From a checkpoint of a small transformer trained on Wikipedia: rotary positions, capped logits.
Each number is 500 + 50 x the weight over its row's rms, rounded and kept within 0 to 999. Layers, rows and columns count from 0. Numbers have three digits each. The size before them is the row's rms in percent of the matrix's.

# layer 2 attention output, 160x160, rms 0.137, rows 81-159, columns 80-159
123:466436424440553414419519552460472589530601456503464470519492503463532429571516432544547518503527510481508491501473451527534545416498500510483497386494471416530420512486648489510580432569425567553494543513528521463515548507540559440518596511
128:523525591552497574588481485510507424526457567526487502487434442541480499479498536430443455546427466534562507544532539492511441632420518533596519501448507573481616494495421541527437565452558491474508411563514491477491522484504548597488548466
096:518494502459467500408472495603480569562465474558574528539550527462507511486475470479535416485502520517440531529491450461495485459491495480475505503446505514586543529506542423469563522489573651465537634509460501455323461597572584503461313507
095:540451519597519418507498601468539645444552562366499421506484490522484472610424415553520490452493522506470510535499537550534520489469464511493517410517425401472484523530530507460490374533455528553433480493568499493455384535460456422417468584
090:448512637549499604529460444410409426565473510637509507524498500515505571425487585529465539450481476511514491483492604543502559495563490467451500573458448541572568560521475559538493653517485418410544392457448453475467499508495419553505509397
097:614482566350489542601427462450457477526527539387526508519507534485474517477516513545483517449482452508486538454486531466499479503481509487500496558490549492552480458434448525612500579591509467546493510539440438417511540464634502499537533400
094:417426517505461393521410541568588411494520560508506546482473545515498528452539495506451582500571476531489436485548504483502476521537489520506551554610558531391531498612417530537569517497552526462495619498519509363525529406468530385545483504
125:505493434453497420493478554518524537491409437402479414506443515481510476563503448457550531519501464565528500496457453590510581471506521505521501389492462450517454520533574528509540433535388533454517513434544516496589395506423533541412453533
135:398494435508556390473509579559517599454495416470455463523437467444542438584461424509551554463486514463486559443483454468546549413471508505556490479549498420493477496485565511486558403615445525556572469543530496515538419528513589543522432607
092:542438513495476495590526473492599373485480519523505521445516462489461519481509523579496621466548550469420492571536548472562492476564485494536522622580500520462431452441484434465441464448592442434514463555450488419460447498473460487555525442
089:426502524576515493540445597555435444555597456508528544547445478450527503514504523517536424557510502511544560515531481470489525463514467416475533492439527434541513561487512597493596498483596434566509511421398493440506424579505497510614623526
119:548559555474451572500492478559534484475462524510449475472537555531498556461486539469498423506535491555519509553459501502495459548455498517487506537430532542458486491496404514495432564484548500553482570446387527512532572480423486474532446483
149:486488409455535443443504533519432553497536427457470476541474501462537448549479459487570484463501504427517534460506440538499554445514545466530462477431452432517434567520523565444603420558426480427499580449467561499539454452418590442423510583
111:496369516445482500442535619519441522523519494431509441487451500464512451563417445535536455528512523497526484513559451575518571446549443504508503487526474392446420516474539516477522458530473504547417578559521522375498484613418549500534479540
119:474531586629442541457561371428436472496497547502524577512490509508520548434520550528474536570517479562551470477479519487505445569469566487509544628496587568437542523548464513480520629463525454538584591517502479512507579459478481570553529436
093:466484499460355484426578516521543386533568471483530450496461535484484502474462483502433553402534489514459479450583473577530528530470487521476524376568491562494507482470460552677470545502494477590453439455499566446446403517576460414528449458
112:424492565558577587625495478511395577561524548572532525488502466526493586430480569560464505516513510533472503513441546489554443573453497477465530466430520587541519506482348503622509514555528546572582517483485501527438571546432482526556450480
100:426602454568474463490603504586500499427582504475572423528456503506523494478463503563498479437539443391425524475436496630440558487568459466394492459592516462466496639452476501475454443424465529523434481439454519436615531457568543560507506506
088:398645481433502377469635590399553490528561551489480479508438507480453476534453474499478477521526513479495478462557531525520537448490476518483491422469388422426443494521517475480480472541432457523381587505474461555507401475520562474488476457
079:504572502487639453415461482479531533518540502589513472462508395518522474516493470464501516513512498517456495556541524572496496535482546569440464508453437534583465542672535570454526493510526479593483486476483476529575502511526701534359435424
090:507476376406615465423462536444477530547388397498484522515492454468500417619491442520517551460486494500520510538525516408490464460520487474585506366552364391387495433509489444557587465476498499553552466476505449381528498474505472528484517522
090:417622391461497400455500537541533523479449473503533409536525530515528527542434432508502491398441420490504508496419503548491493539451502504459553458450480497533541620531588526520520409415435515555551475585474498476580454505563505475518506585
119:497506497569512480479575532542558489482542458510553425486468468432542432548438469472550429474477533475568585493508513558544612441496519436447553550545531413569445545468574469596507479516439603513536511557519504484565480498440542462505469394
126:537440567520573533537482447523484485491510527556465561468519509563412574405578578525441581488507497461463445495555509466569416543452492558507479538540542543484563573529403447508404582570522451533500549517491549541454557499460473502498494462
145:591498578584503607565415431450499503477490521530528589539470499558450584419543584493419522465472427486489473550476515393508396568515473475563518589509532499455565460565379525464435601424541508462438482536421566557486564506517439512539546466
083:539571527567418542532481437425553483467547479520491478472529528487473535479532518561499541514558502483519451502556537542457540501573495524430480562355524496415478567440451561473494481406476604622474564627533545494556518447583472509501558501
096:575426524536597502536523452511462514501512601531485561528492468536468539419424597449440487437496463508485632437521509420507472507443475495480480507497611558440461544471448461556386531502548416524499390592515481438368496384542514502459524476
087:550353492390442585552467472423662576537435570570498508476550510499502531471593493511473534548485491523529447545520516471497464514460543547480527497583490498518479604531457505469492569452521568482569525387492442578469510424528505458504469497
086:513510452401523558471558450553513579412560594471470499465511484527556453505489457517560420490511512450513474485517386517465490480512455545485502322488532483474507545477576501404420496591598542452445546465478507425595591511520531478483531484
083:512499512432591559473570515627597335452459451460504446485462482504563448492493527508495482463499564527501497475519557542519549495482478495473514475368520497439493489401509482417530499384516494565349479506536586581529539583447461504377458471
092:568544487627482508403524484471388545484501525510426518497553499472537450550507463552563499523509516514528471545474437479474484471500420471518494475515482548454573515439539533496602487497415549454584580525527511464427517504428477599396521406
112:473533370433478481485578514464491553555413518435414491486502475458552437617546440482514564403519466491488515482489482420529473465475524493563435469535428490448464482483556496532554463483466493509578542496508532397548445547519570493473541546
084:468494494448495584501439463542628548405513427443493494421513536582465519464492539467477522461441506426577479526487517435511446542452499510546485463560495549481459556391514444453509553514547449501562578473458543528350458479479530511604465564
085:607454518515627499584493448505488499541543413510538485493505510487498526511455488546530462521520525526505458506514481515429483584476511607514427444533481478476486478594470496607406467515503598410528601465591470633535489414504484443393520442
120:491380424503548409442565561469464528561468521424468456493497488461559424606508407509585460513500493509504518470519429506527546460486476458519510398513444464488442439588616492504529463566403409515433482517378514473546409520511516481495473563
084:477488464408547412503518445622436466444426556484496547482534520539481502511443509426461463464490491412465510503465441401469433520488491531566518490552449536449484408532512577409519449501515506476452405450434487545420461525533470600487573565
120:540503445446495416391520604508503578525496506416509478480520515483570436585489419490528495487475501565521439510521449433493505472467488559534498468566490408497431428476578449483589464567410444599447472523507533483529446487572591542362535615
098:506564574509464595568541476444528401418402548592467568479506525473505542421539574471468533524507450507488497549532525426523481457477508507475509589474433517589478544477406577500463534581550429440480505589507589510391546436561480452609528356
108:487600459453546476437488557389489533514481479445510422493482528449510449556547432467553497552492520474543441544487486639501588469541526510460551420459558411474415569496548362502555440414451492515420441590411551403416508500464489482531428463
089:498548581482545429467497458540517422434550575576535453436497526505416557432434547536467457550505497546495499460463506538562494564448470458508520474522504484509480552484394578509432499476501388524481413524445534474550510521469442456493474493
097:623553574469430545476441427481450462557515548604487561489496480466491500461520528458474474520523510512519501522552488512484497512468511511468449556487551594574467407574419529544479578494575533471466468555538489507468503556404446358494555477
088:447521491433432530418497488514436394428555495536525503529532507499477544450494562454480421584518463508610568569484607518498501499522502420427492517553473532447469542565555596553521529496493539509459504402562371520350481420491457455553446410
089:490493379443418521508514477529480609387570504447510440465510446508506465508484494492529593481522544489454522501529472553510556489513548454525494455407504581642468518473507506583518495526403464463525583486498543439559484561539557560558494513
083:489450454413352423484520534507462360642535457448485469468486436528512506546555491547514498552527522564467514521496536512531518531465497536508522552480495471494456568470512468471546518528524549475439472446562507477408478480621447457527449479
084:449412451565568588395407473661651623553488559562510507560544515509483493437524503431513520503530512468445524422463442544495486508522518511483461500557474538582537432430521599456398526536431503614508480474477463582494507549530476566431512466
115:538498442483464518486451548509481450554450461410511548588526536496498464531501471462505553481489479453465479537482500421472485441541556585530444417527498487507537545627525529423516452445486550508630471553482467590481450541437490603542550607
127:494466422511458425461578553552535552521543499391525437507516499466564418572446417534578489471516514474520494487444460548438561386527481505494498402489393404444429437484585459612542486543466578530514527517442519498600395497493545511500532536
080:517529445572494456476444536539488477669614525507522498519429488454537444564421440481515488469515497515553506540562495524483519468474463495506481490417373494459503530490431503461462397460420442419511502581422343572535551514497524445553445548
083:517508461472496497464554503600448546465460556478499503472473498512551453531514480469513546521500519492545479425489463407518482497493534527525486403364502518354499527414534383478446529526478556477636610436560555472607414480474533443481476550
084:420459506530542560537577492629400483429476550490525488510482512497473499494480485581521473535499535450533492533530502513503512478524420537441517510449565521604414441546581452594411477429472515514476528438590429378530521448531518455461499469
084:514432419538451541444522502451591417591547455554480509502492489447522527517467457517525472494491487513469477481469478461461483494439471518511463523468497528487396582585442507484501468512501469413599510543564483537633472448511481527552469605
101:418578439481523446505561495557614561457524415517453466560512529494470530516474500481510430497499517460534546507504463521487535489551451465486464446493483447576457511551563543490560443558482524468584398520476510460545478454355555514416481585
093:500546483531613404505507565485545497507621477466531511529503471551477481541447460543520503513497480538453512543526457560512516477547459524569556457451393483407455479526533530462519463526521696522562481475491482470432459478508396605437525468
128:597496380446486473531548565567538503493589426426469457481488466457553426580450430495546534482509501459516504489508501552510560438490505525492472440519472413560447446416581528456621427448439536458594429376492497559542420545490576386476456515
222:514474580523500527569504424486506478509459548558484538447539460606414595450560571496411533507465437546482471546452541418561362627385535504569501542499555560524552534453440485478453566491545440489525489456502472519451550440507484546521519472
093:591469511481530490533509457480414494427498440508426509461497522484509493433471530457474508557495520514518432457519560454504481518480529600470482618512552596527456503330477461492553541523519518462393489540511374583530532573544461482594447469
085:483545507547536614523570527488566406394481541548490454467551509486482560412594553482491487556483555518485505459449478527531532574521537502474470551560526584483506604507564444502461502590453572478441423526354491554457561480450381527497505518
133:525498555618464546572495435460417464456483551524560555473497508583469607408485591526491495484479470592490496506474544477436459573485505511483510518522623512504524564452421558377497540461576393501592565518466509467433587481558507553523483445
080:540542515506474542367654656510525522520503508451582488504470510533496524479479517511489492477473502479484516511527464527512496532527504470522480521474628494498563441513418470364525431374518493547414494483392419483496471443496495508496570534
094:434526407461543434407444535500460564572472513483438490534482534510529474576483480484548435567503518553596478437467513530465540478516503509422562483513453458476445489447535576481447401624405557502458471509607550437539503574390529568468515633
086:492531404592545520494392509611619521543365501461488533491468450498489488528444471531520516584479491467478491481508547477523509464495533466518559470526462495437400385424503528503628388452516473500487520468511501447490438434582434593502482480
093:532520541396613491545381473633504561499493518517524488504506464512485474462470516545509544507511560526490523430453506507492524525525445549498526473472477545463557519547474588557503547581459501499546456567433582580575518422519450560529420566
122:617493570538514618542501511450433437498606512591524543526495464508443572394472583470475493480497520511489582493505545498534468530489535460467504575524548588456612437538428501522455606474519513504483483464582499423433523510535518501487465498
092:450513320449423471576527581467468544565483452431459533500475512479442494528472516473515452562532505495545567403509556481428518468519511503467485442558426432511515511545472468534610390519480517430470552466418525415440417606533490477345510441
100:567427421452525488494420549647463467509575510453474500476488609477497459542480475539505447461521543497577429461462436483425486414514410534438520433551474423534436425493536471540543483510471507458443421527496455520532456519462515526432449548
098:471410560530383468616523505455486434471558537524539484489642537488496534487478540518459397469474521437489498548439559538466493503489469509406485582397506509460561507578534406492488514512544450461461499465508406465530507544538532518434559427
086:412608521572464473534572530474549601532425497489534450563428523477483504482461484504505530423479494515479536481464490520480514493528478502509546497408527490535425475523447507428421544557499506504562448606620549411550531494492528387426484577
085:300511616455544587599483508462488474494453499527505519483471496474579498421451482512478539481524510493483436513526477513511500503461511493534490641388582520486434471381427526605413558494549455375538500447527487555443520504494551482460572487
083:489477454470480442466433430502456426574484581543454506454458490485496499526496499472504487596507526501520501452533546463445500482562486497448508559476523443463537575451553464444476412401438532620478496440597633453507468528349415484606442395
101:492377543476581530556456482507475433551542563552514472430460497498498572474523545501520407553518505511512455524516537576477533546455540506449430519453567507555520551534498569450458546437379462446600466530508531511462528480525463488488435456
091:601437547536438516490395485538512506605412518529508546485525497508465555413560548475471487508461476500438436545461486477481459479468513529499512602484390575504514444551494503413438575469539528544525424474392534495567510417481484485572471357
091:511403547539463517468376457454480543507628522561458531491516473536505519456474528457531489514519523440468479457472445451501484514452461509474528482385592497463419445384448409507463547518574485488544433435488579412529527563428428503520514506
091:476606493486534400571464464575517499453514493468463522541487490536488475500508518502518498533460495592488455496488471466501530459498488489542485562463435482452452435515534451365432486534549380508522515465649463556432510656562541591503641468
091:545515530516420515573531490491508431510465575443520494530476457479512477533536496471485453518444446516545604515527469504543502468427457469513495528467404439544518547439410470593433556406552475537525573488507481580547510464651487581483433515
084:566435414498458487569351477406535486458583560557582528478561512523494502501547463467494486522512493524451422546532467517480459488529470541496498497456422546364533478544590537500529565354514461414392526555474527474442499479409496491509510606
093:486412522438507599493481514410430489419416421538520525452513503502491595390431542554471513470488470472492477498483507526513513508475520549459504558524453515470537468500523457547507569473497520477480362487526434533427616584394537518542521424
120:550500575563456535524461429511447510460489444563400504466510581593473519477501553452477507544546554571563562446492564412556429558449486469526503588556509509476571492362470506558436582508599530503449566454398463508490502497458560461567398486
093:553543498523475541593416381508374469620421503583470472477530518512483575449569584483495524520615504563446502532490531547488518566514517485484498551547508553578591501415472535507559538457625506556456514546509530504469584481548470537579622528
207:546493605538470559569489434478529453490445587569514560465529493536441585423505583505408498545511516510478479505485562450524404597463509482475513511458526593505576480508404514501443598475581453485501477523511476459469582517439469535572478417